Each number is 128 + 32 x the weight over its row's rms, rounded and kept within 0 to 255. Layers, rows and columns count from 0. Numbers have three digits each. The size before them is the row's rms in percent of the matrix's.

# up: layer 8 MLP up, 512x192, rms 0.115, rows 7-28, columns 0-95
# down: layer 8 MLP down (transposed), 512x192, rms 0.0368, rows 7-27, columns 0-95
# gate: layer 8 MLP gate, 512x192, rms 0.109, rows 8-28, columns 0-95
up7 092:182100075116168128136115107097078101182163129075130105142134161087142085180120080158144138159180142119131167137122127159136167078079137157107104133207095149102117115094128079106112118125165122067126088111126164157122092114135123086114141075108122169115128110146126095136098108107172146099
down7 099:106067145179114037110149125144167144131115104103154145193138065158118163180130135082172170093085095111127088146112117126127131161178142090148143124114143129190114148139126126123125135168043108120144117165091143121072151148139092118175102098131107141071169118175071056104161161154155114143
gate8 097:139081135113059127121122084111134114135118144101102152085173118134179142110104170130121139094130113161134123087162166108145180126138086026141144129077183174104067120158083149150111137112115137166153092196142125118177118143143141141113103138140121124144154158124108123184103165096143183172
up8 094:146172124180144116150164174184075087101115117133140165111099113123162100106132105107087151189182104132102107088081141106045142127139116119136075154135180100125143093115108138130154143175168121081136136155145143127159076179135122135132218106068086165116077075109134056120136111134176079073
down8 094:184132109104068094082101135089171155136128112089102110087121184105163135108130157152100172148130136166149143150192204180183140165103137154134142083105083175113152090150053095123130141116118151114121178110181113107116118122120166140076133186183162121096076153132147087097091136099152133181
gate9 095:186116132142090174090178146142113158135084087193134150105145154199138077105166089163158155185118110092153108071126122143103170162129114140100161129135062140106133144077103115131147155135099117094109113137132096126155084131095139088112165144144126205090148073174134121143125154099177159112
up9 097:153129086159106096130116194123059185068127120166151116163135087158089145155178123153121083159150137119164126059065134114123167111112141141147173117084135130164178161115126119132143120130101175144097104113133151134203109134125120112121128162131148175200154079095087116123161138107188121118
down9 095:099219129099140171112172065167189138175179129213149152143110105134122103116071142140131115119093074095117116054105141124128139172133165119184124121155145146099088110095133111157105106121134113089117106092133121121110150092072112144103113149098093052158110168141168126121118101150152153172
gate10 101:056145096119097112103123151134191115137108138181146089155171103179192112085151224108148108079131140170131149099169142119149156131126115136119084109147142196139148108129117082111145083110122097110135149148123172159105152122077136129133129115154103115113137142154186162153160103089092129180
up10 105:114132093092136090179124091078100144122129172169137102090079091088144105189132097107117171108206100061082141150096157190127120142152118121134140116141161111088099157139159189114147139143134103203187111158164068208130107113163139132112123083182189094111105167118111099162137176096172087140
down10 104:066131185147088114114179100121152152094098102103137170161168085103070169203143113050183145112162085137130142103098185115139123102213091161132127142076095134124128098107085111146125113116154192161113073102190124173210124186146140120135123132134123111198170100108080139140100110088135105096
gate11 069:103115137121154129133141156140133124086129096167165211143141067184113204173099135084115150088130163128101128157124081151116151093133101112125134150102065112117071101068146120156114112205147163108120102136097137126141109108120143199152175103121075118130156099095102158098129102156101137093
up11 083:061129176135105136165175133096173136093162177126118169172126138210101198126133151065093121126196124178084129120165100133130137173128126158181115147151072080039088090101152136105104163147096134151113106156106125106136126163066123168163152125102080124102125182108144181100131154153167135121
down11 085:145133098134144098083056138174111150121065100112133081134160138110173103090170078154117126141044085100190157088133175071168148132147177084083111169161165151142105111132137124171172098094128110141120207087143167141186129122132154130107125131113168145198150082087131103157155096147078105185
gate12 102:116117073095098069091122186138120132160088084163154121143163127173158090119115154121180098142155142115107103162092087149155153117129168103170124134091121070142127084096111148102131166095157124124110085098149160140092127108114156143144140143069141129134133071107117164193145142145174139072
up12 094:102113113131176131149130121069160056109108107104171103106132163110163103156115140205164114114129076110090118141160127098143148144143144170120118129117102146128077103138149111145144101151110143130101134152092139078130164064129196086120154102092092138126048182137119093095083096060124059116
down12 102:136128131108094105185078118059152092151153126134141156107154128085134165150146081205180109128070172121094118066109092077095121097102160119099130137123132130112048178141090130090166128158087161101130148152062146096203191091101169134113155152122156177131112139085126088089120134094187119123
gate13 104:043087102150109125111147097127094171084131107136133096168129167105103089173099081131094075115180148126097192137151152101169143142101117156164196118161223147099126165116115107112106120106118055201138146149142113172112058087036099110092182081106177104115188101084144167138151156073129104138
up13 100:137118115165155119202137171118093083166142097149118148096127091078113111076085105173112107119143104126141093137091138095121137136106088135059184116113177124118135110107100164108121163195125126210114108138090119125167163205119100134179152160152139204126086087096160056176164112108157148138
down13 106:138129120159086124147167123102103102064198139141094175097167175113018170097158137118125184162124137094136126078141137117074119145120181205144150145109124138130101115057100136139136120110093129166135136108080105097156103118163122109088102149142125113122144198122110134057138150154152078115
gate14 101:161154080163134181062101107109120126082101109155155097205167119136191088169122146165125138100135154159111142151042204176083141104094059120081095135127122128104190067138152095135118108120083127077197151132126125112161136142160130093085180107088100104120126122144094105145102097110096123131
up14 099:150125107159135154068110105143172148083092149148160166138099090100110094132165163133120127080087172155091133106130152182146137111120130164105115149086141055160162125125090099120174134125151166088110126112166145134230161071179193099052088068119106123176131119130129132140118124090081202130
down14 107:133069186165181083165169178112180124121084145109147159149077105109108153089096137168143040113093152103127152133124159149133092120114128112195160117117177106117127135123096123094161136129116105093064128066131131091091074100100147150154142062077161120143072177143133136122109115146101095124
gate15 097:058125172107131128146133145154136115136156101122086112119092141096093129089168155121193165168179149169161155170137130119146135165105137123170182140111086088096105090172083092203068094112096148156163084136108120195138116134168062170222147160144167140175148130126166108093162147156166181137
up15 092:101061145089074116136117137146149128111148159123101106075112117120124165108187079134174161128132148141101123157127081089121125140113130133173189207164127134086176116155102083168082174117109077101122075112143182171135120137111083139177099170165116084132074202159113131081163110189116164141
down15 096:071102072086086133122136093143134165155121135060153093172125163119112143140112124136134114144125111110150080069147106184183159100125180163147181107196156152152091227095114126130125102116136116134150134117126122164145142167081089081148128070122114139131105139138083099075121140133107184114
gate16 077:125108121121152124136122074083162153134146137154128121090110165117132113178188134145099161168104105148175114120135134150157100109087156059137092103138098108180081080123186122130161155097161107130186060053146107174062085126112114072127151105151111105138166161147138138132112074079130100082
up16 091:214133115142151149176116086166160127155108088076122140192113144150115148113115059128121101083159146164122150155121156115166085183193111145073127104135157089082130136113145117134160127158102089124070141134122144064155086180121164184115078159151158145153164103078154142131136158117154153141
down16 096:114154108170176077105080141126094166103178126156179130101111173143106073148179171118065146084183167144100121107056148158106134076141134150159114111133140156133061100056122205149159136155171110136129101100122106172119107129107096094127159123149135139134102150167130117162114171085109142121
gate17 110:133143107116169100114144128130160139141077115160163157142150113103112144162114083105122149137186129117115160196063167109153122157173060125139147106162088097101145092182163170132159100107182145105151097177160082165207117114089128089141161127108166126111167182134093164042150123106165074184
up17 102:126141135110085133070075190146171106089105142166109118137113159156130127053095147083129183142113186147142110204118174091120115118116132108145133083072139142098128056173101128188159094211101116108060128167133191162156136058122149125175115101114105062129090191150127143111147145154115149105
down17 103:182154172127119160093121167138094165128104175144070100109093108194092151116088171101142078188129067089143125143110134115103149098151185158154129082095115140095144093164116174178136072090188117140113077105092136124042182166081110113124167139124171155108114080176116148197122153095053171120
gate18 103:154071107111105194128158118109126067183144113148129151112128103107146109089155171171098181124083170171158096103121082127125150160098163158126170167080146093143087111155139230151172080128135212138159105116086049129104115222124082162118134094141076094148138165120122111154205144098196117135
up18 106:097106157133128145153145093101187084133153133170156103104122137124083072125120178110115137157130089122090103192140163108090152110118164162146096108102046152124187202146160107136134107056098085132157148089080125115164111110096170098163137130152114147082113096143158150122118103140160171094
down18 102:135139087049152107132125095135106173112140114091185116124099100109123134110243105109166116152140121121090150128104094135123135157147165095116162118161127146128102134133166099166087109097156115114189146077094098102067094088180078147201180090138135161077159105193140064071134146097116117155
gate19 095:121120193173085148139178113126143069129153143120170097130101103165137132152105084108145109157155138177151124132138169135140082107209131144164164117106118107114108123117163092095151141108090091184099077178138116076155130129178063103138095130202112147123094132150145168139156098127053135103
up19 097:091107152092104095093088168145144148095156106142126092138147212189158111118136078164123155147151130134095103127068188185090129156133113063123108133141178165132109169145092145121124118114137159089157097088152154145126136072120176138094095155170121134131147135158094151126105073188094132097
down19 098:124140131154135153195155128087128144090117150064077091119100104174157188108120123137104109138110135178160188138116110053155099078153138183180119139101101136128159105135129173073160136152107091111122165159108128126203175094154126113145145075124119155127058173098194125105126118108078106092
gate20 067:119149151066152139166041203116110070118101089170106119165106154129143113102102131143105129184075129074132131113113062114106132140172104082106097162152140102099125110134170181096128165133108162179179146182115077108110091157128164135150098116142105143150198129141072098114113134160153141034
up20 082:124100156117156169057173173108109143120111084099110154152138094152141099076126135148133151152179103176154178125156145166106162098120151070109134137099127083147142176119113109091133137150107122086135114190133152140124121085134148160163164149095052139173168127144140097128110098099114105084
down20 071:113118094151126149136144106152151111140072142147149126098120234129110102109089127151158122098070116110101085160125112113142082122141115143091163139149178109145113129152122108139160093097097156180170143083126132107110175114088107084167095149139170114196127097175131145183052093132140169192
gate21 102:120098124140093139152159127096181108154192197120140123129101119109126128058162150111151107143116076165199161092139138111028170065164133095139168073073105131175158157142154097074149143097134115115177103159067130191099142139086099165095115128084097138146163158157137108112100111116138150124
up21 097:144140123104108101181087135140147092126083141192109150111163111101128117194157139131137148070153084109150153169139106156132148122153153123146142120096087116116169168096151101112192159048165132094121054104166094157112095055149131135119173110076123156160172147121105187104138173075147103101
down21 103:172127090129093164162184146155153093198158177181156139160095107158131179134106111100134098092150119117159131154070111143102176106102122176219112143124125139091098143160172137170122157155132195142139121161164090152131113095155152163090090061129098117170131149132146155084113080130104142088
gate22 108:146152083072110081125111066111136090105080126168168083124077131107112127128184106141060108091167170159112164174113104108171083115127098189188177123067162134122098180122120138151105110102099105115100149153095139131109164125105187120205130155142145217123131081109113158158065120087089187160
up22 108:091129093153156085125098076098172066123170104112064086151137061102120108134080116157173123049157153144084151147142208133129143168091071141141148104158129134127158180096116118088122157128113152123106152189075123161170137150099089095111155148162115146124139158151093119130107078118133130076
down22 103:105142097176131186117084097115177041060115128109123124106075169101131145147206122116082135106136172100140132155139128073147129163127113109093145176149099138082139104105123140177130120081084083108099163097122158161138146196141161110142126152114121112142202126134143167051113129184121145157
gate23 098:129113111125174138132102099067101105123149098126125117190106122134108117181110114110101144211173104168153110124082141130090106109075102138189133102143188183090124143175100065130096126100138093184170115082130085205172104131118154140145150135129121156122152113093146153117146164126119131187
up23 096:097150145102117115135090126093071148142186129148120184176110160128127069132140079136105130155160065135149084155173145125155126071125075133137140162143173170145082120167110161156105196105110119123136108138173172179154087098062129116157135124151126072118169179071094119131100150107155121095
down23 097:144064192107177171137121095118100084100102112142123094119109163186116128085061162182157219164132137161080078132142087100149091093127146162172158150060162166146156134154158096143127153153156189130137110167173129114130117142107153120122132054124141151080141111114131141185119125111115111116
gate24 101:097131078111117142150126091156124173144094132149146140148151127167124170087112125132140144090133125110191227107149127173048175152114120139097136129097139165124120187101047142145169132130136157198159164153117084083107049154098111113140085105090122112094107155159177101129178118080104134092
up24 105:141085106118129101102158122177169105134066126128146152128145138074095148077153118164124077123149189131063161114127131118087120151125064092087151190136080130152163097065149173127134204114116099115141146104078115127145158161133160145138080156148130147106152072163075107121215163101119149191
down24 103:151145138148120163107113139120154140175128071151102162157121145051105101026185175089119101105136095111077138087085100153075176189121135107160102163191062155109100093087098144070156119156161162114159106152115073141158165079126072086186102133116104128084127136154090147140121141156171108147
gate25 091:094138056165107090106171127133122158112115169145135094083167135152103135152148164141137175144110120106108138118129078158088086117112133087145156131109137112161160111144132168126136116102105091159139154087062119121102165144103070205112174104126077138153145150099112064161177123152140093128
up25 094:124112051160146120175138113107132148080156161100073195201127136183149159107094170146111121096171132054122163091132112130122139114166145177162163114089082095103129198131077046115119055135150104125161159150099123096138118193113193149153123122098106092151115135118144160143143140151108156118
down25 092:172119098073149124054106140116166102122110134112121122095101151135118166157125141139163121097129128116098107125101191092150112117122144161156081184166162145091138163120129172183091116114119126120097081122097137137128141117095142105133082073137121143154134152138106124148120128130094120139
gate26 120:112104140115068096120149075080081124159108079165125143095116134169141131139149170136152111148095071151075177075109112064102141142082143117081174183138152159179153175139150081095091172119115172145121143083154112128110167099118133140101088150169134151124139130119118156100117158137122086195
up26 117:117106148134128124089123131178104096143106097132119123130112108129143161123105198143139073136069141117121161167091123121096164116056206093189139162141139133151154182103159088162123109076110185119134115083058126163115133136088110128177150161134106072140099163136104133142158179118153130164
down26 113:107140135162092175075104126115053157075096149101090138114121153113106083126135166068095090108131179123118160095132102136057156110090123170153076153168147167157188199112179067149110120145113144157166096137063110114171126146097136117141080108159116048152111153200163109099162095179148142149
gate27 107:182110076117169104088130162114079159166112191080100154144136105183147098159121096136157144195132076060130158054163123131140180151116104141103101143100120035147134204136071102054171072095130168125164162121151089154112095210098110169170083087114099128033116146156147117156151102122160097105
up27 105:075095197121146138121105167114111067156126123119148102129108167112138129152113111121131144145096122126139103147132168088075177190121088166078108085088116110178132162137156133229078195071175139067109114123134141082142130144176100139160196127105112201050124184124150142111098130110112170113
down27 104:082113152105157153108173139147130078123122144108110152119188119156158176129112100164155108202175113118127154121181159146126111168093105128119144100101115126153135161175069159109123117145106174079111158107136119126123144151063199104179158163157057067122104106139125127146126110164082076122
gate28 089:157142134173092129154110129153095138157143118076121132123142168097171080071137095114117168097126193101070167079104119119138163108095103194107161148141189153100123113158096161103137118101087090130152089126101081101111092088146182124128202144129156143095095127174107106104112138176147158106
up28 091:107114116196119138169150114138145104155087151119128139135103099127047095159146118146129133130074119152125081090125129102093109099063186135142150104080182142148104092109135200110162143100104110115114139079108098099076121083156164072144165172066091170147088147153156121093101101171128120123